Weights of a small GPT-style language model, trained from scratch on English Wikipedia.
Size: width 192, 6 heads of 32, MLP 512 SwiGLU, vocabulary 1024, 7.48M parameters.
Architecture: RMSNorm before each block, rotary positions, untied embeddings.
Each number is 500 + 50 x the weight over its row's rms, rounded and kept within 0 to 999. Layers, rows and columns count from 0. Numbers have three digits each. The size before them is the row's rms in percent of the matrix's.

# layer 11 MLP gate, 512x192, rms 0.303, rows 79-150, columns 64-127
104:467479449497557536520432509459459415506545521493398494645450490523438564501491471503515493407495474555527508563552547497377493498575355522485438433545425589487500517446499522492519499625547510
095:543473503432464410425493532495525496489382518450501493593479541524507552501457570506484515505484456515599537492484589508569503574478544434437501430535519594519527497544538488499593507458543416
108:438506502503587512488438531518431405570388410477506561457554544467463439591487457500515528491525516487516517456490576480568505480536497465515458498515491465517593525514453448510416480496444499
095:425532590456441435456375470517469569502494496514542504455460545544504470474490531433469497565491528612514554452522616552531414517560562516495491515387559533447489500551406517517477472485440448
094:468465417504521556543486495433538497465532490526531451414594491462579481471468515493518481488493515513463442428505423460559523432426530502520518529353504437547652548433461517419486506549490546
098:475527481497522440458489375515433411500449545548482454524482464517562531536508488545568496472524475490562463479443563519428521458504622504575558353463494483469484436502537504503546515465579481
090:571517541570531466551529508518506399489416588551524400460427498513458485441491471540542484482540557460558591467496444452440507489468591484412573521529450484461510511555487441472509549518501496
093:568586480571493441561473564520482466571379518505473552460483485483528405444485491540582521551479451526457515500510433419490483471456508541488532508476421457565489475504483414567461480555492438
100:547424527554474571546468418493517478520489499481500570502573534492441557487390515417535391511489479437513577529501419488585546504454452536483555522543600488515552516565460520496580544418494464
099:459478477438503420463530446460476390515456454503465556581501444485526413481487440418461523525449537540475520549479539493536502541476668468510528576443505481523389509518510442553521538473579587
088:542489543515520502562480522563491517504402447449503459514521492431468507512534480612426388570659473497458411562528477522584481454446464466415619518392521550542608529520475454475562628534546515
096:517393450534464464424565501452417518479440408517452567499477541479473519469534545482545427556450480504448508480410483554412491472480526435510471450506534503467541589376489538501539597397543366
099:425565472458486430470590580438528379529548480445418554579511434502513419526448566459544557393342427457460544483418531494558494493524538584425542525462460507503502542485527486526586520536419355
098:457493457505521432420497461591473460452420499517537506501558422578424495582501434518442525449472578494461543535553476542493526441435492525480487349445508498473468444608461466469538516503498418
097:515504485469479553579494505591494537469511442531450478543549475505465446530571551490503483589471564422446504514442532588561476467527512533520519461463503475479521431482499497460526487566584492
110:495478476546515505518423471487364492433497523465485470442502489551488436547487573455554478515389550512609535579500482496428538479539471485554450541453468481412498453512456508607471460415543453
100:597429451460500494422510556494564431551517448451538521458482509487488528436549485452493458538545505491592496421460440495488466583537505488605449454538523440518503426515529470580510461450445536
096:514468495419469489482522470538488490445506506461522504623530455402564626453465436477502557499516493569459516524472540540399513429533593436525461495451456542564494627553537474471421433546472496
112:438510502534437516483557551534508525541482524465488454551554485584453478483515442556535491478544523487530428547584396525607485521541396583480531368517480561538559557569485496484499588512484498
098:522549473504491440434466541540519575479527535474540558515501503514550497587528446477545556480404529444518474495480412497543542480494489497551486492503553438524508526527415531460521492485505497
097:390477497476509410446488500500510473504457546451462474448544489536467477501359490475481577405457540520471433381439471478555584438563417453456517579541515534443487419493364444531429461481521423
092:465517463562550481608513426449589417450520518459421585497458584427515507482492491497508505454463418412547473614469406500516519485495505430503512515465488588488532539554494447587586656531494494
111:534434394511555510527516490546340554464566511531501482446467572478538482653471500477463467571481447549496473494480422491518447424547534548504548471438468461531427530563459415522573532615567497
095:463480434423459545519445492491415505507362452490421571534548555478455490527453531443485476441538606516453444559463545497489527542564509536391487526481502423495495520486525454486614457476477554
110:515437495415528497447465526465421484550448439394538463483476577516605422447467448493504544581479497504522565521533455453528489548558456458468473500470504503468503435501499493558482441624567490
100:471536598508550486454564585615509405460512485463501455529557437431501532575474562463386455489472539448509397506489510483465505438500459472502588522513477552570539469473535562518503517550573458
101:554489410419509490358433489495552483414494518455511533575502523551480448500544505558436507567521423500455549482522488558483518508559461581472530450521511469411523483523520518456553442531500507
103:460540599446502495492646537572478494458468536515465509494506462480595493469619548429507549390536567484552512500463431438461474459538487469510622551483388450441581463575501427510405487489494546
097:450489500538460540538548457479464466443452480460437531524478449538465475471553480562552392532486488533524507543411520460530479418479594513591494561486431525504475485577487461521552586552467526
110:471344565534469494467429535573438521522440494494454436481486517547493567433483444425429530616429490507526496540472495500556553435466424550492561473498553505480521599505506437471603548447584474
104:452484479496423456557347471527457568578472507559476544473484496396487565573548421478461520461503499506481531505432526447576336511532471557486480559402513433493535439551456491543429512504486591
100:573437443536493468519482535494465470469550500347512403520598493534536520563459491471461526468574474470447477503527521489472481559560452454550451395437463484539512531465561446480515527491510627
108:474524593498516494522495568506542468499442462596490553499502503477472461563495534380501505528454578491447483479528510531416512460546487574467591543559506544412524470497478405491589581454503484
097:545507502531411546478475541416473468461497390461512537589431550545445466495489481601547491520413527496555491436489542546533400498465469441593479517529539489551440492561394587452593502526552519
103:489463399389562512503497460537517508407468505484482504528387510455479500445523537600470545539519567523425501487484495538457490397508545482611622542447469519449456494378517448452503522534491426
091:550551481523490476536473544454501468517467531507533491562560524449487517587492464567592510575473536504472429380478401559519597468462540442507457502495450519393446410531464478460500463498531472
100:421455542548442472431562508479527561490533536559566513415566491480496505500432444476565560382471571540568495374454511489542416519555485513508613457494509494499501429554553474495561570556452455
101:571492445638540516561508517525556552490522452530568472491506490454472458457453590524501422522507449550433533461454527503516456498536484449495544559515502468523568493528532487483573530473345549
105:557461487546506497464551493576485493527439431565535560528499473533465468578516457481560486397402483450411590486477513499471614533437499537531580538368520541451559457566457451498460475463485569
092:482523575498483561517582624510606448588531489564507502572522549403476483414507493466645507461392516476492490508547370438553566502571412508518461498482543441485521519495475411433520460485530436
102:462560430470407476608421595482523500533505533429517525510425561458569369454415504480539598527496563493605383530498507516503539423413522404550437504495506458531473498442439418455534593471583522
102:504373509652485461427555606521513476558493533463538558421545422523543433501491439556481472501527452584495452524492490419514541563537626489495518526447533576466528543450494460482534524543597494
099:476539529503526441522431484472503440514475451553450503528506539566511515437401364424605540426467471458488611514476532572455468603494544534457540518528499538506497430530535425376393442540536540
095:494570479387424446440497530473490478447517512492486463546432525485399476464524456465547557503416498519533476464491557432445461543568500509457487492548418549524563430494559470488512486462440475
098:517492514555508537449527531494388418564435452526449440509621492457527522512526498478428549495507393519490542527477441486449479453491573420524479535465502540462466551482514547511543536509491475
110:534500501542493436467599575516548520601507499500478473547454469440433494480487376532498485566490431642507454444535511363372527501454469538479417534536519506637535570484569526398538663472487445
098:490526553479542550383486436457469386448431474533483465519530446430549442419512502480483382470450516500366501490482548574437560468484465503522471492413530604568478468437430523504444482502565545
113:539482508623500566515527528528412457545504460519549597577521484457477447555579502451539506515517532547405543507511438497584463496454507526489494482552477486466491503450387501427444547428544494
109:534552415445651508524529430462415541497429575492434493566460496508523429534523424455526480559411487616501493574490453525595460605534522487472472485559554454513445582569532467502492455469504557
106:535519468422455574487543488423569425477508550402554492569459418518460467530541473512437485469495557481473475532511562488523504449388435503512551541554525447487573476615481535525578578555429545
104:565454451538479591509501460515463501524483451458561490464527478528415449471464494436464550580534478543554485494483543580504548528493442385568480447395512436545576473470514455520576603496511394
106:507521490499463545437566476431437523412555414518592496601506422506576535432582519526448488523572534470489553381546496526492471422420403546473469548489585517542497593443461459495631488551480439
101:473402550494443369417488470444385490508531525487455442540451458524466475468471555460498483467424572531546488497466579436530519508528450573489445522547488675467517478438464448505580459461547483
101:509481429494477466460530574498479453487577562462568486476487540533420510461545404406562517444523534602457427510532474542513401505504508513488467482620523470544466475555478580587553415533545494
098:534434517586430510451500483450510509414477468505619512455483578439489552482488516542504559493595532417598522524455521461428476511568595495427439484516480536521498446578583527507424499476635514
103:515487483459484433461448452531546513642482425595493486552478418512442517489492498537433471531454422542519413473442486480538465571494519580537415506560476472510471405506520586528528542544414472
105:581439483444531425458433451537501552596489393496517584565475458426469529516517524417628402524493495459492453400420562490486564490583418511524543427446580477503493476489594423545449480491467495
097:535499542478547432516469535483507484395489601480456576537482509523537397404466493486511394530514470423608447482447465495457493463487511577497556456491509560409474535517474485513434436460488542
098:585471631588573479489500466552479445538502454467532477514567492497506521525580480515534497454484475515559573422472484483532522436384540544493451525480552523500568510531504577558449446524421563
112:502518515457561484445470440491425560540433474446545609433583402516433470501513529541601455516520524546416525476437510474460385588413439476518422557509551495453442550469481470455496478463575516
096:563514522483447537436566594507395404481493485492549469591449458532510519582405449479492445535502568453511465515494551524464493435446477617533521555426413578517439525460505565450490506458572453
097:462523482421560453501496434548455532431431561590656510512498530492486480569478563458602599554590483419496544467478548559512581509418542580444599546467581405467556478457524541412555541585381487
112:582508441407591471460474447479541525441524473538559449594445599522429462528507508588441518503385560537464499478527537563441527457484494488421465471575500481458457474471515496504460454525520490
096:595459540500526561537534407458513616520440549485512501467454482517469482473483486430465538555421574589475390490439549482538465575422598415524512489586454580523565396539533519444490541438529446
097:516517521512412519446506405460501535465518491456527549536499499446573486470486418577395434439464403489520463482505493498449493594522521531549554561460627404583503460532559456480519520482500461
101:430537499450514470511533497510444473423499481424496547572528516478463576519399403516566452558452569539431495492515454467486533512565469416492417514527446658504485542475457500539507545570508466
098:400454478497439510609595484464574538509466483452489492468456464519420517467426521489445509494569476575535528528515452502478515436483489528579582476466474512622551472468532469471479557537511565
093:572506500519514438456551536613538518483587669523579428519426522502518494568471469546554480511610553570475538455521494449540467502485494403498531519532500511523471393497456383496489523344452466
100:503489484485427408480504474464522444430517565492498447489479477511440604485489456497534525533536455523489470468495500557513453477486386522558459509475529555525500493584366475506430495466537498
091:534502391526484463491470594537530472529542487529621548525543460525434489560458471496501467526512483606508372492457428518455535547491535451517406456487559467576438521407493466487539400454461435
101:478483428573473448464448423463505522515404482478491625618514488540486538543432433504443426503536439481433524540460484455511430469463456496507414441406567451464527501557511484494648495521522525
106:532543466477569601509512512527351501408517491554449489501505507482491491310523534528512505517514475482508488579541571532424460449412454490462425584512510471418504390478557457580416504513597465
# layer 11 MLP up, 512x192, rms 0.294, rows 79-149, columns 64-127
103:482509512566561519468534560544498450421410465502488556559515389507550478474550473564502521476582515442580538532446402576512554554447388476474482504420614480543495466515422487439544520504508555
100:558561535515536592540412520565480561448415563509467453581525497409486497447518401506418502453530446437442532457460535550567635542467553500549483452465492537551532409515520514546519424518548526
099:467509569455480512510646380547514493540553506529475566496477491523572492454572484520504488470389494508448549505468513422522477444411523470569563503477546407509514406482518484512419516459480431
097:545417431517534548496557537494489456564485534549526526303516526531474533491462522567529432511561534517556572566453509557549546491502450563550458478402522443586569515551472439468529528527548517
099:572543483479505538536481563385549454539528428458419384557511526452553438517503428524533519465472454500486527512548514443496477388611502471498492541523462533509494583466505498545388451477404550
098:476473427467463512439469523547503420503473413508526558390455546534437601528508386439462471416518565511482548522554532429505481489584555400545460411444460534571478439506545527438525455503496474
089:553481457514483532445512432445559520462461522480495478443511478488432480476566440577535419522607480514563563535509527502378460509526531429469407409465492598502492456562447474491550406490549533
095:474507489533442444487495632503554552546498489595599500513509585341526539434458480410485520507506471479416405529545566484492509497395498537499490513488459447427406416500529460560523499427533454
097:444569473526418404521459463572507568457423439446436575541513597454432422451511569404526569447536428426488434524511454513508546446506478535534614404469523480514539499545490490505533477544419551
098:474401520455474507505540475502373501458546510560491557478577432526561506466513587443426462478496487504590524561444437504449482552444550514533507507433509497491457552644498506517525495407470498
091:506506492488446566549523533412458541460550568438477545491459443469510471461450505525451530386571528498576470489463440578454437478456423493438477395504483508464453459491493509444471388559530497
099:580477540460539480521488498390569504522514519545557457555502516503413478484597478544506534564429495449424474407411468477524518393528446533444488477550485480538510536529373470502478550504506665
093:601552471446550453482537423420472465413542529437528476520463528479520519502558452498513442512530471474529470479508426548473514500618484501571583452510479505568480468508582417432451516505473473
103:462414504621589451492466598485508552473554523463508499492533519503517530457510416471432469486559514424519464418487438453457511461541433485574548617537441538551467550542535499445473577497504556
104:578513496551431500467450466450484485524428478578474468546556566493537559402499537410518551500459414452371402380528603500513538459552451552528522531514448467534508453462572527487448433432552480
106:533477457588531461465560448520439521478441411454575499382417484461498534516484514452550478503471568486545439517447624517453394487514488526545512422404519545475408541596545546529480467515460498
094:541438507473513474496508557411547457408502480512520514389437435497558583525609483432479478479537461545468496375512473572555493486464503526504554424481567507491609550642427525462445481505590447
100:552570501439593600496535555481567493491447502560587572496522581450569497461505517580512531521492440500470521492399496407452531544487543431529502481498499533493587529582601559513433502436429471
116:479478528556492467476500462446516539462476520532366411437428485613425495473495563512396474595554509492504558452434507523432570403447473466467543526545491426507544482535522392488444540499551530
101:521539497618500560538515573449513479468521544508462419511487498481453493478585457522457536517503521597494463501638398527440496415463442494467452455474483491512433524355485429477476579492439539
099:517514448425526529532431488520529538556419459432454510520501552544477569401547488548447522504494422505508538383554494444507556446595456532597404454509482584484455451537369418555513362535489488
089:454517489453602498510519502407466608579517535477435510467504549558536596452477606464512495566571569584527546530508485554563495450521390615438517532525543440534553477496510355412474431469444472
102:461538413541485429540471467528434463548473581515522619490519447438525539577497459520511539531553381511535531408424499480476518503547528562528470427562429522472482504486603479571493450531490477
095:569494610537429575386590466460424518500464459500497530491553556505406459607585490405535454546498522439567473568468468564536433496458483482454520514457453485532420581494568421472500430494487524
103:540353525518593590499444520567491378473496576484558420489513510499424484539425544484488520473547509395386546488500484496523479492542456535528445496466468547493504474430536517438492455588533516
102:544538446485570566486555509437558435477483497578563455560504471472426493487564439505528557629512482542543435463487524536544509613513618459455529539555504504531461550423464522532466503453587566
103:499523491540508509512401543420565514540523373504448514464566492494510570481576483457476478512421475450579512444425429439502450506541602497423545536458528520508460597431407506549584494552528459
103:538576468481411464626483564530439562473564470516489477477525542481450542478470536596473453516498437571499512526421554503596498481566552420412461538483449536491435459600453490485524415498511517
093:495478582503510517556518503531437500542501540527518495416452480464472563512523514618552546508480492561520430550460622467468536453574525517506475484555468455412491559504514423520441429577462485
104:481572561501506452484494553459458481398560543529500530543433490508596540586497484473524567432505455603516428517472537507472537445546491467557454400464527418533444385477452528488499455531532427
108:536494615570605534584493553520477503550454636554494538436591497526454503507511505498582612519519432549471479470446491528551549490519439572558585474592387570410498565450441469471494514596503568
105:527485493484424560489369516460482413583503461529486499499556439397509482468606528522451429429488604481466455516574584601466584471499472383532592554495458515558576465474539467543471598494531493
107:469565534379462437529486569473499518354608514481465564488436457440555481506467538565440559497474449561542444521483518390516482580561462517456508468445554467475661576480516463443519461460484525
097:455470462436506488539428500471440413487569445518488548559461563508434500476530498441576603553494668448624454565481574438452515504516448491479487383483505454491482460334536473475536434409546587
103:498438477450539418500498539523500486417499532589466470545493478509471518468525469452429541536551435509507507499503502573396532478518512504496495498470514559598569427551541521483472501438549493
093:519468572487389455513533528652535471443511526582432430496484459459455423467539522493560488554462498484504463481543536496503521521554456466442506500514519538504483529472499523561513525496509569
092:531498595443469541486422449500508403425423438478456568554487434463507465527504444457501447540487465484449559564456500534497517440524573440416512494471465507536532542418488517535416522487531616
093:421565452484547538493461525428569453401459558542502457508591505449597525540508472564475467477552515585573528424517486555581482448450547571422549453432477486488457565372540550403510445499484531
100:524498602573459541403493480543406414484503456484551489467431521416510481600437564548536534445509428463531511479500504514534435466447599513519502554478447457498599524574446494558477482470490464
099:453571542427471439536489492568463576502449453533528561471612556517599521533429542613449400531460438486510447531528541531518430466579462570515539531470529381469496466497569495519526438519395524
103:555432512537477557474562433472513515494530536428561472534440516528452496454538426578457557445485527459507435401538471490551587495465509594518498494577446564491475533484510441568476492517535468
102:505491476510478563544516530486536556444486628529542527473427389464556436424523573541456474547517536611432551534450459531379542432525439495489543531440544567471452544453528596514436450432560535
101:476547498472456528510545450506607512528400515515444420495425488491585499470431578601546420457485443509492441477465459491463512347428447537419423492428474472540405512569505509532429567588512517
105:492465456503493490459464439507552488469395552377508506457386483417515464488498513553437482493552428504536425448404538567552544632530509543457554483533477471552508447561477506503436569505548409
101:555523495498493551566416494548498394506494557529491409459561490570506507417468385521458529435515462500540496450481431482469550465527546469489514462519534532499508530479491566525546597540392532
112:430520548504559567545472482582488459469564561559520558543556495497441419461514543538451520469412484498508423518558475373433476534511505448589487530516573469549497526586514464490499558489506554
097:509524464554495536461514530490613489479506560540473477454544522493576502458513532387476513521520438532514462545455477485480478493551532466460538477469486570570511604493607504579422510507563520
114:617562536618565491529465450468469521444494505519462409479612530583532511544415538525572471503550497517497543487467527520550465474462566438464512409470519415572485549498523435468580466544526479
109:471567572446496484501369519548461488523526495558617518616439609425502474572529544485480403470571535538582540516456467452519488525535442534445407534539574553505483482484596401504453448477522630
107:595495533532432586469509394485499496449564451475425465554485552460535451432519565494410512584431466485482437480456475554515490490499504468488502514556549622392465571480531486593519536577504419
096:546512434533442476489512484526536434414455512452617565515512489430453450467441460573390440583526377469485565536467575462611576450495496517427560566536540580522497504486564556404486462442471495
103:539503535531568502536474379417475463518516391647423480463441442455550483482567537502566536556532487492480493484523505541505403516461415523527524460380522500541443519517546539476445476527471557
102:565552437517495490564554571484486571412519486495465506567470503513489497503503558525459548458465533426420442454494497587567510621471472484584465518486515441424528512514467429453595398431547566
100:530495515503545499423506491473497424448611498476511549462555516361411485528500515492556453422475625611460507465538510481487496472391411495497576433501538532471419481457476447515510533512449512
099:501538539535486573498492508521493437572504475535535483437536391494514440529491479568459459541474496488451537564463416656505528523460445449483516487539503444425534480531561520488550573521445495
100:435464425543567428538484513466494544602497514509480525531510545520514490551445452561450521530526470426460554420524418514468583408498513551582455554443461563447504486430487473514426536464462435
099:527487427487417455463550533423428515507485528512371665521521467572411610471524529517514540505505515422485513532476563529423431519492535523527415476532574517471523385485440521538487604561473564
097:488487504428473518565519521420455515467456513465473481419455534499489611510488470524466492492454481526553549480512510585493513560383457570546476600568436492550516467447478601445471428526528597
096:468582533555526559561510508430568493568504570578557557493499451492526578506531536468571543554519435493519463517467472429455513497515490504459656523473491445544463483526430512559495473414496485
104:578485495515502554460508556468448459528541469602559538468506469447468542545565458421567528563543543514563506499523445527383471486481578505530524428511552481544585536507480488557370490594513564
099:521511459540593561542485381541535544457423457572482553454504556492525539451498492518485543567635533496547430487414574420493506443425573477511556463557538513510655569481489451524475558531570355
097:558519611419451506526426502419479552579462526478491458472528488521511496529552495463489455501433537533499505509547490455500552580549627563482507516570446450528508426525551477466419498487508504
114:544458534515478459540528574409549559506528572352404467507566486487483445519474458509483559495475579464549494530455448552463523449495358517471476519498491434439520600519499512520613580605487574
100:469518539466526608515501415509541541526560454556488544383510477496527538420460433534428451463488525511474383511470603461571568520474542393481563483458520603487600488476449522519544535452410528
097:547430433544441506451504423539436518488545531506531511441445591555493575479464387432472489450406453495610466474499491545528505496549553438520485537530535422497496511454450458454535474496468435
104:515520580506503502492414451506578636493475557461413519551496546469451509500479564520526434563454467503526516460495509601469512525513485478449528582455427415487546445476488493440502544510446575
101:447480536465578519523437504585462548491494539554495420459520575396441464470472404520514528552523500459425556550501503497417563540410556501551473415549620448463495523537516471603588450484507560
096:544390472489453469523509630432519467469471495438458516494556498533428528537451546449473452453511509577468538462506480494518499579490514582557539451509488541527433470469598547458557508484447558
096:508461462397456547526417426461491569507503592482429479508468476519523411501488529443522559547538594506521501430399532535463444633496500527478482541491521460508440513509469513493385472520490597
088:485596447466515540550540500427568549461505513479497520503590489487427359405552503433599522433526513411557476462451418501385534568521526479434429461480565499552447569522550426560460487461418540
103:488518426528485528586508508518513426542500477501603467465519506478511474492401464447534587561515506612588500508480515485558451477559586512491496394493515496446414510486546520467385589441545586
# layer 11 MLP down (transposed), 512x192, rms 0.301, rows 79-149, columns 64-127
096:486528515466507430544489432557516562450529511485537537467481466511515488446518470442547463545593593415611441469471535562544554562489539434517456475462486410485473536598510453489462528452536464
097:477568426422566472510416556573575570467434557429487504454534477491470542528528592498460401469483381488504548550512523463485487426493574467521437580449528377537519457528464509506440515538561454
098:512383409426515492527463446375461402499417554541530490441492452594478533459460510473507613563527437489511393520466430415443428454547490439511532444516451507552483425429518577499546490467410465
093:585539549517487511412458583540596506536496496560526421451538527561539480528521482464441544562522514533529466527534408509419460556522386488455555566433448549501471507427461557549506477488412484
098:442518480518469449537532490510467458452483410458440489619500463520483544520522482463498482468493556561476409448425482517584503518518465524453512459451491498474464423557574377456481571513579541
098:534491540474503430518466441588551533512475633481559548462493528475533504518569485446467495437480527528552627478444458556484537509493461538438478498531433467556536458491567509553487577504519524
090:521570540587530459543499513573441536473488565495456511491582475472479513476472555508483457540435482490468539473486488427519616527532610486435623581532498525492406470540502433416513465419533553
097:547508501492516600445538442496463405541456562527610509445496575506597516540466503479499510447517504546530513455435485566455475564480496599536516611505481539536490465475542544562559523440502475
100:506396472550516467465484415490591448582534431462605588558432532465464500526516499545517479562436530453502493487510555504455457476536466505524513509552504448551476539575511432523420590536438575
101:530566555537479437545516474532518444506509514510399435527556497486505560474490532505547414448530478424441516591550504371533468529524434482518586496451516554493500559611507473506558505563513499
093:518542490500410579453580546501539467494500482426474541435437505508576524546481417546558416410436551448471451478649595473494410432531530437486493442568554493491568602593552524577455431540508492
097:536593535529479424461584481532436557508544529456558701512508515422557522522497585359474501447502479488463538504471467487541469520536490492460419460492458548496408420571537538459514481487483495
095:461569515501485612453575543530445463617456554503545469516443461473606491525512589535520492579393581507424450567510471495569528471500538533484459425459476556542470388526521555485472551558511459
105:420453489592571546490452507468500489575563431536446466438533473612518435571492430509547512427508549426498463453471495516560530482571476428580527529480493542616412428495548559486514482480525490
100:545483419452414508380507479437484482534507476462548514552458505506536510406494429570556549477567503517439482523520520418472571473480424442498506458418426524418557546404583544481491511550460488
107:507494566471475440474497525589498486470428469551502476418539439530392535565683531519481490466558474525494601533468558513501477470464488448566559517472456511494488506441471445533511553529466557
098:545491589540530450454568536443495471512533495511527606491424467539422568467505622491491422438531587501561560425462521532481455440508480485465495442451515462494520454454515493572471563543529513
097:612543415523423582609523644493491484436494536418442511561484438485541459494518551539500496462512446521534595429458560504479523461605532526496515484539443400467542461564608419481542518476460477
096:587527521415442508453537527510391492484473515550557549495525530428548453539517525503513489405524529464436495493559493529507412495543433464568567458512507429519543492554366529418508493509487426
097:444477511478532462451473380474485427470503449512480612518517397488558420464486513545458420513538554478534423417436505518478546536457523471531457503426555510536556535532561430457652452481422512
101:480477358447536497390515494454501548569458442484496510494542514521424519538568571484509565527447501485594467496472487517489552556434533542529499484496445461537603513402551540452525474456503458
086:559466577418456419533516536543498532493510577517548525459591532550494453499519450517462584447510477518430489508535529495499454480439465487514483523554567536462488499486444517440512530582499564
101:533558567465460526410570337524549515434489381497615440524541491459490451550564506458521504394427528436370577536483470548517501510478529528455522507542520551422530424542449435560326524467468510
098:495467534439588516438491521443502485518492503524576599463536505444406498451469495477559572508577460438469543453400500421460467489515482591574501453494561492512494469503558490482544456455511467
105:472487520535461516551544484460593525521462515531545465446537557529527541572450475536540564549526573532523507504533519554526507463528415443593485467499531607475441546480468495515436514524566571
100:548538470449428479469469579481511614563474541692485539515530465511532534525559425435469534594408520472434539558493488553460533552538501533517457463521450553558458493509421562531506439543503480
098:515525566534498449495481505594484587465535491515534487501489511520574461550452451549488494508543477419441512535532489475573509577465494616470437505541465521427599588554474549497502398497475477
103:545475540534482474463421399525509561480442455464539480583533491507476479433534442530508525471402465496602557459528490368587558437608593536496480538607490510520452541518492537572515408541535548
100:551471554535574427419493468571471491584460548572554472496606595574534506527431424449517522484407447461553448558541484534484546445512462502547500485433566497382467552421532487484487426459425484
105:535520607527585536413415463531484517564496466388464501529530518528552577545454490470577517398482475542467456533476530581514468482534469497497476547535550518515473379483488461460351497448417490
108:616583481425523533472557494573472506506452553567551470496534521526541545393403457498443553554463525538519539473522513575430511510525452519581506565485459505467554548464552515519463438583510440
105:501566501471532549485429525530454550417593483457528469511474478485433410524521447541538507523502598493547576457511530535449464468429465430528439492425617543454471507474467426478473435521531524
103:449531546467456552421487568444548440584471497525548525486572535458596457418466600502556511530538535476554597418466556517441424446512487423493526596496526501424447538468446516439497545486517468
099:543502596502444542503450501537467486528522485514432510519529558504462538514534509490469465497546373513529421485521513545502599466527436423519495504543501473338573522525525380544563551488535513
102:441468542523618472410486465413495488552430500556487400436564466457556547507513481513502459573467457343599516546470563546442450381500506483548530404495427508461492452458489508531537515561520473
094:496437460492401523397595533503527461536483581514569511489603542507550505436528579500565586471382501584488441524442541470485460538462563414583540505436491458412490474542538501425474420433550428
098:515481509510519518562531482524569430501508568520484463426548467464502432486406545473536406473433464443466531567476550393438556501400489477481505506504482547502437566482612399476432490580449505
096:504488423694569469529497464591516486654500569445512465505587485503559528528520523529505435519514544540509485537602505469534444535484428560417485527595485443469495587488468488535487482428486406
100:543528525439538488537514507534576429454596482457449461420406480562492465544548454474435461494502590506512407480485496504474480501491504474608492510447502560537521527514411544450637562474458511
098:521556526576476427505466628528511553455506551462511539410520435550617545503447429606523434470526539551412450446483537442512511491485452518564479553509524513493500492513448611515463454449467692
104:569481542617566477468510515452410540522485455502512527474456554481591587581500540532466508503599572544544466485506509554462429565474512475461508486431523554511488435469438454402466606475465521
102:507528520562451549511511558366383440518508504530437535541509437456551556493490483426481548457557495543500509357462459451512568587544482537590477522506456560487495410566522592484503463592507463
103:449483477554535582489483499469550464421523492476509486596528498486603588535560467541558520510454582521441515530550484451447529555465503526464486566514514475503529585481485535444503459519401462
100:446577494512529496540541494556436502346453516476538501527571527436528496535506509497494438511477411394522539486427515463487463557469524546524469458509593445524557422535479510451468459568621384
101:472499521562507477446550485508499485470523522533498453504427335406481501459467451474585412439420459483494424452485585538459464540412549514528445473607486484406555443522553471529461468472514486
111:456498486518518622458494522475440528509526489522464516544505414526563534603513420493595477470465582598531572576486447506468402549522536577503515494509518498485480474531452533523541556577531440
103:492525550497559451578571480489545492501474550587462517515543513494569492482518516504485509544456535429540510548577401450519550476487516471590483447464468480564458492471550482519428449477483576
110:493439471390466470482488467481483468446528483562566572524619541536490464511504471512536521398451486440516535385540554555554418439485519451474533438425555406500481452534474479539514553507480527
102:484562509401428483563586451395601585459502509566565507515561486534377515476450430505496502532510358532452460436474471488577520518513411495455439468578604510576524581486420571445583511534510502
105:524548537507523579458523514500520534460476606474444409539510468435481412466633497434538443455576537410437592458498476511506486519543505533466496597500496482518498630483500537436590487406456426
099:370598514493477445512421522507523513504471501530506517469519484599545527566464505495479551520488422521427430421470485533542534504506444503497518526504412588503408476588478470459541478494482457
101:351475451452534510455425572458430503459522430577549499512473509473464509500510510569525552502510540465521582547459612516398515531590500465456498515536611449527459516522484468501610535511468543
097:505560535554508510458487492529439499530491474507442499440443468543515486520590549508470528472555382453511496477513525538559546533388473425485502506573596487576482414450554442419463510433526407
098:523507534535467525464508471485524554498570493533489600493472504534544445564501621468406515539533473537483487463515495536489569529553480508407388453530497431551522499526593585429537516451409481
095:392484578436529501495460590472570528494520517522505514496586463497554513474554538561524545484586470484449568480490427474425537428503483502526572484488496485514592469520467494481563489494495487
105:405495496453535531506555500359533554541507549522436478518462494332416587491512522488445521588568527486608372479462511493506497527561559458498461468527514479522452490480525519446389446479523561
103:447569454545482493444502471458495630542536494479456554449535469560442499564465560400529540479487501460447502482499430523441437466455511461459545523552542495602544459508571437543518510400502497
101:560606509385441576579466382453511426552543515516556560462532569517514530482490490419453449395558445504478426533574530548430551519475471554529445532545500492453535415461391500506429534444471495
104:482527455541483482458516479510442493479409544516436474488499489486556494564555562380441508539483505527556493434474583509619435524501499554420417546402550405517496504508585510529483491497557496
103:570469484491518459538526489567457536488564525463469498571423543545591543495545404516529531490526488472466402487591575455574437560490472559464508473519501514579458490558584548498483566402487536
101:504554492545496447545532565526510427473398566531436509509444395591462484510414523579536529521555580528594480543440437517436477440421520539566540469458453450387412516541552511501463384487503457
100:483548593557450494590404439511559558513445622546608506516524500469516509542524541534505553535557548486421467427489525518426530574500406510484455453564511561523526383580482515414487499499456514
095:543499507579450459528437470559537516484556492417416521494474472614510493457499490427534537525483457464531456414440536493573475454426526444524457495496524526462405466466523464459543497542492482
102:513440463479477499505410464547471507490473576504575576450541554553585520476529534552491511422479590424435567493492482425489448506487532446542564530465507611605531495510557539429467426527539464
099:380354483460412494452512473486426557546485491496481444514529484530549479485509515473525513489506544630537457514599512563537469458523481554493545424582567392559528430520480541499445606429533530
100:506551518505471614575474483444601482449466420435594549484509521474501449464478566451480456463544539446510484537414488582523449485426558520476503449488506482450607511466496414502396452424462538
099:547457582566511555426435487546524511503525523413535461496438535497575490571494514541450691526563561478562481475624436445466550421403582549495523532501489499516416509478512458526586557392515446
098:525601496517488514503470588549523545467493552417478524541496560426522494547491469546475448538482493538486368432481563520576577448641513454529526451593527510419508483516456522511404506470408500
100:594523522504584443515544472545532551460472482469549452498477511452495449487517589591528435580474511516497545584544500491440455459502552422580457514492462523544493570547447498551535455489462475
090:530519522498486522498522521486488487576543524419461459460426486464509555473440465594420512421558488485497520500508526441575506428431559512492581568461395473430487503444478455576557585495549550
105:590549562442541462429518568563536525441468504517462415377462439603505463410489496514480438507458459462536495542467527533430437504470532441470605540451565500483505434427482425570509551488491403